{"n_layer": 12, "d_model": 64, "n_head": 2, "n_kv_head": 1, "head_dim": 32, "d_mlp": 256, "vocab_size": 2391, "activation": "gelu", "norm": "layernorm", "norm_place": "pre", "norm_eps": 1e-05, "positions": "rope", "rope_base": 39400.0, "rope_fraction": 1.0, "qk_norm": false, "attn_scale": 0.177, "bias": "none", "tie_embeddings": true, "parallel_block": true, "init": "uniform", "init_std_qkv": 0.0625, "init_std_o": 0.0625, "init_std_up": 0.0625, "init_std_down": 0.0, "optimizer": "muon_variant", "lr": 0.00282, "lr_mult_o": 0.92, "lr_head": 0.0146, "grad_clip": 1.0, "warmup_steps": 200, "schedule": "wsd", "decay_fraction": 1.0, "decay_shape": "linear", "final_lr_fraction": 0.05, "batch_tokens": 16384, "seq_len": 256, "doc_mask": true, "train_tokens": 92310000, "steps": 5635, "dataset": "wikipedia_en"}
Each number is 500 + 40 x the weight over its row's rms, rounded and kept within 0 to 999. Layers, rows and columns count from 0. Numbers have three digits each. The size before them is the row's rms in percent of the matrix's.

# layer 7 attention output, 64x64, rms 0.0518, rows 43-63, columns 0-63
089:503501554456524452454576507495512516426479488520495432462485482500474558419491490496434504441566461514481515484528481441469578503504565460518531462576509526462515525478539500523470577460457426
103:545498475475455501483456426420473490486469522481545568509591549481477484454503494582473501448509501463529517496446559507632500543565561499513462530471474493442501483503496518490448486479540511
128:613517506485541493529472505521487425531443489563537552521501487537434397480542517531404550487499448520532506500534436521495486526556461562526476504492467547528520543571481520493503539522482499
098:492533511496501448467456417545449384440534519440513546519545471493557461527497504501495505442503471481488476455513530527570453565557505521444599502512568465520472477488454521462487485486519523
111:464510482532530501509505561503527545487488541548499476511511503537565504536489441450489414525534516506534476534548488503455550452455465522473454500524506425510496425485498613595581486564472490
089:437555479498548408541571561494508434516429478460552490540528580553460547463524502490452482485529537472515503514575445501476472513516434472524503455532470498430468460511534511521520516549469545
103:553527528473499466510483508421417477504447534507512546534427510432510525571585452508514521497487483452447477456471508510493541526504477559481467549455492612474532506530478405538516498522518515
094:501516546473495579602567529468469498503489495529498470484502545492513416563570474466537481481490492514511527493441435509490518443494524478544535435522517512495541512630468440487523458547476499
115:504467512552527481518569543524464510434460454524537501514496537475499472519541621490444450448450522547522485500528496491462468479460570494547395462496463489449553512472428480493491503457544549
089:485551487540472406482549509522461498427442481461526557499527425415491514488539454529518512490463480497458499505581529515500447554500538579493542476471500522548537512504531485560523393489514522
087:551529509469440555510485534499537473452457430474542537465548534501499500458488510444563546515478480494532562556498486535461529473500572552489508398457546510474561442450509451492590462505493486
105:445490518462573519534431486498494482561593489564524553499510488522488481531493539429493477486501534517488471494456494552467565490476425460517429504411506448559536510511472487481519497420560555
102:574510523499503513520445591519435517519513500426525485506535497417513500581491426453545507506489432458451448524488518563484534507483479461508564502538497529459560503507471512542526477514422574
089:511427513452506471487539464583465476484497472590484536530486506442444498497502509533536501554530453531527534444550521448555470538500512546512435535441502507426584502480524518461400504504521472
099:544553514500504462461550485435551492502517550506511457480405431475494550422499559529482524467464487449493509555549472467481519458515503514549468507595560560520441525415525521453480523504519509
098:497501434516498462515592565495468516489489493521572510445462527531500527480489431493509512415480498491604519511584446499500458541446473504544495476507567574470431485537494511445510471520549470
107:398474517436529448517454496561490506513555481511509481470487535484521476569452430467534494545543608487482493452513532514471452518459461475448465495470529481469525472488440613520495526513467528
096:438402473432471411434486511518538549443514520527478531463480480511508480443479488561509528492560500551488575498501544466480467470483492487420490547507565455483462549551554524453483521469506458
103:564478531504484553498568490525492497447464515557475547469519437484473553381502545519553510489462497475482463471489550503516508537572480478525494497508551459570447516461612480480545437501500520
087:516461458531477441544500514556480452504600513492503521481547556467501537456437490413510464539481474506574533495533491468428480531494468521489532536480533513434516446448580555508541528537464561
090:557487510523463459521532542528568528567517415476415499527493491452461429534473509523527503606511438536511490530573484425457563478455463477517499536468483532502497525488498472521480470549437474